Weights of a small GPT-style language model, trained from scratch on English Wikipedia.
Size: 11 layers, 135M parameters.
Architecture: no biases in attention or MLP, untied embeddings, learned residual scales, skips across layers.
Training: a variant of Muon for these matrices, 966M tokens, 7369 steps.
Each number is 50 + 12 x the weight over its row's rms, rounded and kept within 0 to 99. Layers, rows and columns count from 0. The size before them is the row's rms in percent of the matrix's.

# layer 8 attention query, 896x896, rms 0.0191, rows 695-723, columns 672-727
121:37 74 47 54 46 45 44 38 18 43 45 55 48 54 43 40 45 49 59 43 68 49 45 54 64 55 37 52 41 68 60 42 55 66 70 43 48 68 48 48 64 47 58 73 37 12 38 66 49 58 50 37 65 55 40 52
121:60 50 56 35 50 80 37 52 36 57 65 43 52 45 59 62 44 58 54 51 45 57 41 44 38 54 50 34 58 42 54 38 47 32 33 29 51 42 76 38 56 41 50 55 48 45 54 43 29 71 47 37 59 37 58 36
119:47 51 61 53 64 44 43 61 51 49 49 51 50 61 58 57 60 50 33 44 39 29 65 56 46 66 36 64 39 59 74 49 58 71 48 44 38 24 46 33 56 69 37 49 40 50 53 50 50 54 67 60 55 21 54 34
121:61 69 51 66 33 41 48 61 40 46 43 70 48 69 60 56 32 52 51 46 52 68 53 48 40 39 31 56 70 36 47 59 66 81 36 56 42 64 52 29 52 33 35 32 62 41 36 42 53 29 58 97 30 27 37 48
119:57 57 64 72 59 46 55 58 56 63 53 66 67 63 65 73 19 46 51 41 58 56 41 64 45 64 44 49 45 55 37 57 52 61 62 48 45 48 51 28 33 67 64 54 39 57 46 60 45 44 50 47 46 46 68 38
120:61 49 34 47 63 42 42 77 41 59 53 47 66 57 29 57 40 56 46 57 47 54 48 72 40 65 45 31 66 53 34 42 43 63 31 34 50 47 54 60 52 54 42 43 37 64 39 55 48 57 52 64 44 61 49 54
123:36 64 57 35 25 46 37 35 51 41 28 60 41 64 34 46 34 44 64 42 51 58 53 46 52 56 59 55 69 41 35 60 53 62 50 54 50 34 47 68 66 36 57 62 47 57 48 64 59 54 30 53 61 63 47 38
120:56 31 42 55 55 55 46 46 37 41 46 44 55 71 69 51 49 45 53 59 37 37 56 37 54 49 48 56 39 54 40 41 75 45 24 67 46 60 44 55 49 41 38 52 81 51 50 48 40 66 58 63 53 60 65 58
123:56 38 61 62 46 53 58 48 36 50 66 65 44 42 32 55 59 74 26 78 43 52 42 53 56 51 46 40 64 39 63 46 45 48 33 65 56 55 41 55 34 41 70 55 55 59 42 64 41 45 53 50 47 65 36 49
069:28 41 60 37 51 59 53 37 43 60 46 52 61 71 48 26 43 42 58 53 43 39 57 54 45 25 22 46 61 91 49 44 65 35 55 58 42 65 43 50 58 50 49 53 48 50 25 62 45 49 41 52 40 52 52 37
071:56 29 40 61 79 51 39 64 52 53 51 57 58 63 52 46 54 29 30 50 44 67 70 51 53 46 45 62 48 68 19 49 63 58 27 84 46 47 57 62 40 50 60 67 75 66 35 37 55 51 56 53 54 46 50 60
068:45 57 44 28 24 63 47 49 47 56 47 70 56 38 54 42 55 49 68 59 41 70 59 49 66 48 54 44 50 36 66 52 45 56 65 32 63 42 24 63 43 68 30 54 47 55 53 34 39 44 62 64 60 52 28 60
068:63 31 64 50 55 59 58 55 54 66 57 30 61 48 53 45 44 35 32 43 17 65 43 59 70 49 36 57 78 50 50 45 64 39 52 70 87 44 28 55 38 53 26 54 53 60 37 68 33 60 30 53 40 50 38 54
070:43 46 61 46 43 57 47 54 45 61 43 45 69 62 38 47 53 45 58 55 53 64 61 46 41 37 71 56 53 53 53 40 51 58 48 41 57 71 63 33 51 55 43 51 50 84 42 47 41 45 50 45 64 67 38 61
073:42 22 36 46 43 75 56 52 38 36 69 63 65 54 35 43 40 47 57 33 51 45 34 35 69 33 55 50 63 59 48 39 54 72 47 64 65 50 58 72 46 66 62 33 70 23 38 61 54 57 40 34 54 50 43 59
072:30 61 41 43 18 45 37 73 19 45 59 49 41 52 55 51 49 65 67 40 52 47 59 50 52 45 51 81 52 42 56 71 43 49 64 50 29 54 56 44 43 50 63 29 24 35 61 53 73 32 49 43 77 48 53 44
076:44 68 77 59 47 45 46 43 60 56 44 47 45 53 44 49 38 37 61 45 38 26 68 59 41 45 76 53 69 62 51 33 52 61 35 62 53 45 57 45 33 40 42 66 55 67 43 42 53 42 41 46 57 46 37 57
073:64 61 61 25 49 55 44 78 56 73 70 51 37 67 40 32 58 46 37 51 60 41 45 40 67 53 54 61 30 54 52 54 44 43 56 30 42 52 50 65 40 52 36 35 56 49 55 67 66 38 58 53 56 63 44 36
074:55 68 41 52 56 40 42 43 43 79 69 47 39 43 42 40 48 45 33 79 64 53 18 45 53 54 57 51 60 46 54 57 56 42 60 54 52 50 47 44 22 44 61 18 52 84 48 35 42 42 48 53 50 69 46 41
070:71 39 50 64 67 44 32 66 48 46 46 57 32 39 52 58 62 33 17 60 49 62 56 16 48 73 43 59 51 59 23 49 68 53 43 50 48 57 34 54 48 48 48 41 52 32 42 48 45 53 31 67 52 47 44 48
081:48 69 49 46 40 28 31 52 62 62 60 52 33 57 61 52 38 45 54 52 42 52 54 49 59 53 49 63 63 43 62 44 37 58 57 32 52 56 45 34 47 38 43 29 36 53 60 65 45 46 44 42 48 46 50 16
069:35 38 42 61 50 81 75 35 60 33 42 31 58 43 62 25 46 59 51 53 50 60 55 66 65 41 38 37 51 51 40 60 40 42 54 62 59 49 40 74 47 41 47 46 57 61 59 44 35 47 74 64 39 46 55 48
070:55 52 31 43 65 46 64 52 46 46 73 44 53 45 62 55 43 59 33 75 69 53 52 43 54 24 54 35 33 59 47 31 43 52 45 48 54 52 20 56 54 37 58 62 65 53 79 54 49 39 62 53 50 59 65 37
070:40 33 45 53 55 28 51 57 32 36 45 49 50 36 40 50 45 59 64 38 33 63 63 45 67 30 70 49 57 44 61 48 43 70 35 50 59 59 61 45 15 59 41 75 54 55 48 41 80 36 68 60 41 42 67 64
077:52 62 68 55 73 61 66 34 61 51 52 79 46 42 56 47 79 40 46 53 64 47 57 51 54 46 55 57 52 39 52 49 50 46 56 58 54 42 51 66 53 33 36 61 52 70 46 50 55 58 52 57 58 59 45 43
067:50 63 48 64 56 73 60 52 57 66 30 52 62 47 51 68 61 41 29 54 48 52 57 44 56 47 54 60 56 44 63 40 40 50 62 51 60 40 54 52 43 42 55 49 57 45 49 65 65 38 51 46 42 62 68 68
087:61 43 57 62 50 61 56 49 48 73 69 58 48 69 43 56 52 60 36 40 42 61 30 68 62 28 51 40 52 60 60 51 39 69 37 52 34 40 45 40 50 48 36 50 38 57 52 59 45 37 42 25 42 52 70 44
071:65 45 21 55 51 65 55 15 29 45 44 59 69 50 52 30 58 63 51 45 61 51 54 56 50 61 51 61 35 35 50 33 42 54 27 59 41 57 58 55 55 63 54 63 30 57 41 60 50 37 56 54 55 46 61 61
069:62 41 50 52 57 46 45 44 58 66 48 59 60 39 59 54 41 60 38 53 53 34 43 50 55 28 54 58 48 47 52 40 35 54 58 56 33 36 54 43 35 31 33 56 48 51 38 37 44 50 52 61 61 57 46 49
# layer 8 attention key, 896x896, rms 0.0191, rows 695-723, columns 672-727
119:55 45 47 56 51 49 31 42 51 66 48 44 62 38 50 47 39 54 49 43 45 60 44 52 77 54 48 52 65 74 60 57 55 69 73 37 62 70 50 40 57 40 48 65 48 26 55 61 40 65 56 47 58 53 48 41
120:46 54 58 43 64 57 48 45 69 40 64 31 47 59 56 48 43 77 40 44 37 40 49 32 43 25 38 29 70 34 44 58 60 62 46 25 57 55 61 32 52 30 44 58 38 53 65 51 46 61 45 41 41 46 46 40
119:38 48 46 53 43 26 56 68 53 46 53 53 55 47 43 67 52 48 54 48 36 52 67 60 36 59 57 56 33 58 59 54 43 71 53 45 64 22 35 48 56 61 46 48 29 51 49 59 50 47 48 50 51 20 45 29
121:61 45 35 58 23 53 34 47 45 48 47 54 48 44 51 41 46 60 43 68 48 45 69 53 64 32 59 55 52 38 51 66 49 57 40 37 40 42 62 69 41 64 51 33 46 40 66 38 31 50 72 75 51 67 43 50
120:63 48 78 40 57 48 55 52 64 71 43 68 60 50 49 60 58 38 44 62 54 38 50 51 50 43 35 71 61 42 46 56 51 31 27 34 39 73 50 23 44 43 63 39 35 50 26 64 51 52 30 56 62 59 62 71
117:73 39 25 62 48 35 68 53 50 34 63 60 41 64 38 59 62 61 74 51 44 29 38 43 40 51 40 42 42 55 46 51 30 68 50 51 30 34 49 41 49 50 41 35 57 48 65 57 48 60 65 50 29 49 54 61
121:36 65 39 28 42 31 53 30 45 60 69 54 75 50 32 68 60 47 50 55 45 57 59 50 58 66 50 76 43 55 33 34 23 45 42 69 56 44 51 72 36 49 35 27 52 33 68 55 32 64 62 67 47 45 68 64
118:48 47 48 47 46 59 51 59 52 28 49 48 45 56 53 66 76 37 50 44 55 28 45 41 51 49 39 68 58 45 75 33 61 39 52 72 53 56 39 53 53 33 51 54 71 43 55 59 43 53 58 52 38 59 41 45
120:57 50 57 61 33 57 27 61 45 43 73 60 38 38 56 51 53 52 29 56 43 40 47 35 66 31 63 45 45 61 74 50 54 67 34 49 52 61 55 55 44 54 49 42 50 39 37 43 45 24 49 54 53 57 26 43
069:39 36 52 47 55 59 44 28 55 67 44 57 50 41 61 56 57 74 41 49 54 55 41 57 34 61 48 43 52 46 68 49 40 61 39 70 45 53 44 43 38 42 57 26 38 68 37 51 27 45 52 28 41 40 43 59
066:43 51 53 65 55 44 55 68 59 64 50 38 43 62 56 54 53 66 44 53 49 50 56 34 51 46 73 49 55 34 73 62 46 57 68 29 25 37 25 56 44 39 66 60 33 28 39 60 41 52 50 53 38 37 42 47
067:47 40 46 34 64 67 55 38 21 59 48 20 26 52 27 48 69 46 34 82 35 59 61 47 40 52 69 40 54 30 36 37 23 47 38 67 40 71 82 62 56 45 41 51 53 58 37 63 49 42 35 45 55 30 33 62
066:56 45 48 43 63 49 33 45 47 37 43 53 29 59 47 56 68 65 43 57 45 50 33 36 22 66 57 53 43 43 28 30 37 32 47 50 52 61 37 20 38 37 41 63 38 58 26 44 36 53 50 79 64 36 31 45
069:52 24 55 63 55 43 60 62 31 55 48 49 56 40 56 41 68 56 35 47 34 60 60 62 42 39 50 44 58 38 45 59 66 33 27 70 57 53 37 54 53 61 68 32 44 45 54 48 41 59 71 77 67 66 59 46
070:56 47 64 45 38 51 54 57 63 35 47 58 43 52 57 54 61 61 52 48 54 67 27 78 59 42 62 38 39 41 55 58 72 42 41 61 33 66 33 48 66 68 73 67 51 40 62 38 31 69 34 52 53 50 48 57
070:48 23 35 43 66 59 54 44 42 53 51 47 75 46 40 40 44 33 28 68 55 37 38 45 53 52 41 45 57 58 54 70 57 63 54 57 57 49 47 62 37 46 49 46 53 78 54 40 62 44 29 47 37 44 51 55
069:60 60 29 44 41 50 54 50 51 50 44 44 38 64 55 43 45 46 47 35 40 61 29 40 39 54 52 59 44 67 52 50 63 51 53 39 56 59 55 69 33 52 51 54 55 49 60 48 62 37 62 49 71 50 63 51
067:56 50 57 64 37 51 43 43 39 58 72 47 56 38 25 44 63 45 55 70 47 67 46 67 48 69 56 50 49 23 48 63 53 52 51 64 44 63 19 32 47 53 42 64 24 54 62 59 57 74 37 51 27 70 28 58
065:54 62 78 68 35 55 51 43 43 55 50 54 46 43 22 62 43 47 64 60 40 63 64 31 58 51 62 71 62 07 56 30 37 45 34 61 50 43 42 41 37 48 27 52 51 60 59 46 50 59 52 59 55 50 38 51
070:58 66 44 52 65 49 35 35 28 28 60 48 31 52 52 70 13 57 50 59 30 61 46 50 45 38 41 18 65 51 52 60 31 65 62 51 26 48 38 54 60 69 21 48 41 34 64 55 40 35 45 34 33 42 41 53
078:24 40 67 44 42 35 49 42 34 80 48 76 57 38 35 45 72 70 56 62 42 31 67 39 57 51 43 65 56 34 17 49 61 54 42 51 59 56 57 40 61 72 50 45 41 47 59 57 47 57 35 53 52 45 47 71
066:42 76 63 33 51 52 61 52 52 27 44 51 27 55 41 54 49 49 39 33 57 67 45 54 50 57 42 43 43 70 60 34 58 42 67 43 51 33 47 39 49 61 66 65 53 36 52 47 22 52 69 55 51 53 53 44
072:50 53 48 37 09 67 45 68 42 42 46 67 41 53 50 50 69 50 71 47 47 44 57 41 65 40 28 47 47 67 39 57 62 61 31 54 77 40 48 62 37 50 45 46 49 50 29 57 50 54 44 73 51 40 70 26
072:39 59 52 52 48 44 34 49 42 53 59 45 38 61 68 47 54 61 56 48 40 51 68 53 33 38 38 29 54 74 28 44 55 61 62 60 56 59 46 51 59 19 41 60 49 55 61 49 63 42 45 41 34 49 36 36
071:57 44 39 47 46 56 73 33 54 62 55 33 56 57 59 71 50 47 51 56 52 66 59 40 61 55 50 66 49 48 62 51 42 44 66 42 32 48 65 49 70 49 60 52 52 45 53 48 41 51 75 62 53 40 43 46
069:38 56 38 70 34 50 46 56 38 42 57 56 70 51 55 28 69 49 50 38 44 53 52 42 40 79 43 49 39 60 59 53 47 49 53 41 33 36 57 47 68 55 68 58 58 60 55 35 47 66 56 58 47 49 34 53
084:69 66 54 48 46 41 47 49 77 27 40 39 60 50 32 41 27 33 34 44 62 64 49 42 62 52 52 37 43 43 50 43 33 29 54 32 37 73 59 70 60 47 48 51 38 51 58 69 62 49 59 50 61 57 40 52
072:32 31 47 39 62 42 51 51 70 47 66 40 29 42 50 40 47 49 48 63 47 54 59 62 42 53 37 47 45 72 61 61 54 48 46 65 73 33 43 63 61 32 42 42 37 65 45 81 52 49 43 48 40 45 38 53
066:64 67 43 72 36 39 65 47 31 54 66 65 61 57 32 39 42 62 68 49 56 60 56 37 59 67 58 81 42 31 44 47 30 29 51 38 51 41 57 52 37 69 57 50 37 47 48 49 62 45 55 68 43 48 41 54